Weights of a small transformer language model.
Architecture: LayerNorm before each block, rotary positions, tied embeddings, attention and MLP in parallel, capped logits.
Training: a variant of SOAP for these matrices, 548M tokens, 8365 steps.
Each number is 128 + 32 x the weight over its row's rms, rounded and kept within 0 to 255. Layers, rows and columns count from 0. The size above them is the row's rms in percent of the matrix's.

# layer 8 MLP up, 1024x256, rms 0.176, rows 624-629, columns 0-127
size [ 96  95  89  94 106  96]
[[120 131 162  75 132 163 155 169 125  48 121 115  87 185 133 152  84 121 116  73 160 125 111 178 175 140 205 100  99 100 189 116 115 145  79 167  77 188 138 131 138  43  73 115 127 104  99 136 148 106 111 104 118 144 131 113 174 152 105 158 149 123  85 133 128 163 126 105 106 144 117  90 121 100 173 100 109 129  93  81 142 158 170 173  92 119  78 131 101 115 196 183 171 135 142 128 162 191 133 147  86  77 151 142  88 137 129 146  43 114 137 106 155 151 129 143 133 152 153 145 143 126 153  78 105 153 126 118]
 [114 153  91  97  84 150 122 141 163 176 126 120 135 132 100 157 175 189 148  83 127 106 160 158 197  99 164 149  86  56 159 113 109 138 148 143 142  77 162  77 114 123 119 106 138  73 135  68 138 100 168  70  73  96 114  83 150 158 116 114 126 166 103 175 160  96 111 105 131 145 156 114 187 104 111 146 140  82 135 152 141 129 141 137 129 187 130 173 113  74 118 152  82 140  43 151 135  57 146  74  98 130 112 146 169 153 123 143 171  78 120 107 105 157 107 112 117  81 142 164 141 148 161  86 160  91 133  83]
 [178  70 106 135 118 187 129 163 177 146 116  82 156 146 114 113  78 163  89 177 132 150 194 158 117 133 121 142 101 138 148 145 174 127  88 145 150 165  41 124  98 116 149 135 152 175 124 129 118  89 159 142 111 145  84  68 146  96  53 153 103 147 131 199 211 112 149 119 165 122 118  87 121 116 158 190 103 103 113 130 143 152  83  99 121  70 102 122 169 165 111 163 148 138  90  62 141 125 149 147  70 163 153 123 181 136 118 157  94  99 140 144 115 125 150 168 154 138 158 112 117 123 165 164 168 156 132 172]
 [173 137  92 117 159 117 141 142  82 131 168 162 166 156  73 104 121 143 127 169  96 160 105 173 108 120 142 120 111 156 194 121  76 126 174 138 179 122 125 133 182 179  97 156 129 172 124 141  83 195 115  88 102 144 141  91 127 133  90  81  77  78 164 149 163 106 102  99 183 121 126 154 112 115 136 167 122 120 120 125  54 117 187 156  70 137  82 133 130 126  99 140 137 132 118  84 129 148  84 150  84 129 100 127 100 139 184 137  93 126 145 154  68 102  96 121 150 166 166  99 135 116 119 117 107  96 178 151]
 [149 155 103 151 106 133 109  92 131 103 174 124 137 156  87 111  87  91 123 106 131 165  98 159 105 120 111 139 111 129  60 129 144 104 162 137 128 141 112  89 149 197 136 138 123 112  84 152 153 142 186 181 136 110 104 148 174 121 133 129 167 131 184  84  95 162  79 125 155 126  81  85 145 186  80  82 135 107 127 135 130 115  95 123  71 131 136  99 121 121 206  78 132 192 121 111 134 128 116 141 146  88 175  64 103 107  82  98 174 177 138 164 112 160 153 151 134 128 215  99 152  89 143  84 108 171  81 149]
 [129 146 158 118  77 164 121 136 117  88  55 138 167 173 172  65 146 111 177 113  87 176 139 106 154 164 144 215  91 122  78 148 131 151 209 131  77 144 140  85 123 119 137 144  95 149  99 154 157 131 107 159  69 129 127 148 160 181 108 158 116 159 106 171 102 159 157 194 146 127 137 150 137 130 143 141 102  98 134 103  96 104 122 146  70 140  89 165 140 115 134 127 163 146 122 113 173 140 112 165 128  21 109 142 107  98  93 135 112 164 122  88 191 131 203 147 100 115 136  74 109 101 154 137  80  74 152  92]]
# layer 8 MLP down (transposed), 1024x256, rms 0.177, rows 624-628, columns 0-127
size [ 92  97  97 100 103]
[[156  88 143 125 149 139 154 111 103  83  54 114 147 153 131 132 112 181  69  95 119 140 126 144 172 161 144 111 167 129 139 100 153 187  93 122 110 150  64 113 193 139 137 129 154 118  95 130 145 135  98 133 173 121  63 144 129 187 116 130  75  79 123  74 130 154 156 186 204 126 150 154  68  88 160  75 118 114 121 184 148  97 105 167 123 111 188 146 101 148 161 150 127 112 132 176  70 134 119 132 109 120  94 127 174 157 142 114 152 141 127 186 135 144 103  63 125 127 148 133 119 144 213 125 156 178 130 146]
 [141 174 103 154 123 107  32  88 109 143 121 148 143 153 149 124 134 149  77 138 135 119 146 128 121 210 117  98 149 167 126  92  73 158 102 127 133 155 143 164 114 123  98 159 167 106 161 102 127  76 102 139 168 133 114 115 141 128 187 166 112 156  93 191 160 158 181 124  95  78 147  69  95 103 117 169 142 179 146  91 144 186 191 167 162  97 132 101 112 141 101 154 109 134  75  73 184 113 144 124 127 104 111 123 145 140 133 170 117  98 137 153  92 121  97 174 130 153 158 146 183 132  76 140  78 113 142 123]
 [125  79 130 155  80 159 121 121 179  39 143  83 164 136 154 158 177 186 143  98  93 157 110 131 138 137 106  97 106 108 146 130  98  97  86 102  66  90 126 157 136 143 159  41  91 153 173  88 156 160 126 153 109 121  72 121 148  95 148 122 171 115 146  89 190 134 123 185  74  80 181 126 102 119 130  75 129 139 190 109 125  84 131 150 113 172 136  69 137  83 114  72 104 189 143 111 106  86  51 115 120  81  88  66 192 116  97 139 129 131 142 134 114  57 196  87 148 119 155 126 144 137 114 124 160 153 140 100]
 [167 106  95 121 100 122 135 142 180  95  73 177 151  65 118 142 102  97 128 118 116 155 190 166 112 105 145 131 107 124  79 117 167 130 141 138 148 178 169 148 154 112 169  64  81  59 129  98 155  77 103 129 157 118 136  94 135 183 126  81 148 119 152 130 117 121 149 126 134 183  89 110 181 133 127 151 154 143 155 125 195 107 126 106 156 125 130 179 152 109 148 143 130  77  64 137 124 143 138 127 127 113 173  77 140 125 138 103 165 103 112 169 110 106  92 148 110 109 141  71  47 233 130 130  99 119 117 101]
 [111 148 100 181 141 137  85 100 156 116 153 151 142 148 152 157  85 125 119 143 108  74 150 103  95 170 125 213  90  55 175 149 154  84 136 140 126 140  87  98 133  85  94 159 132  95 133 121 132 153 117 100 149 100 111 121 147 134  63  74 129  93 155 145 110 186 125 142 156  59 116 144 142 105 162 168 173 167 154  89  67 146 141  90  99 172 134 112 110 104 178 103 137 138 101 121 144 167 129 181 137  79 135 115 175 129  95  77  99 103 125 154 144 122  56 130 105 157 187 142 144 133 134 169 110 143  88 146]]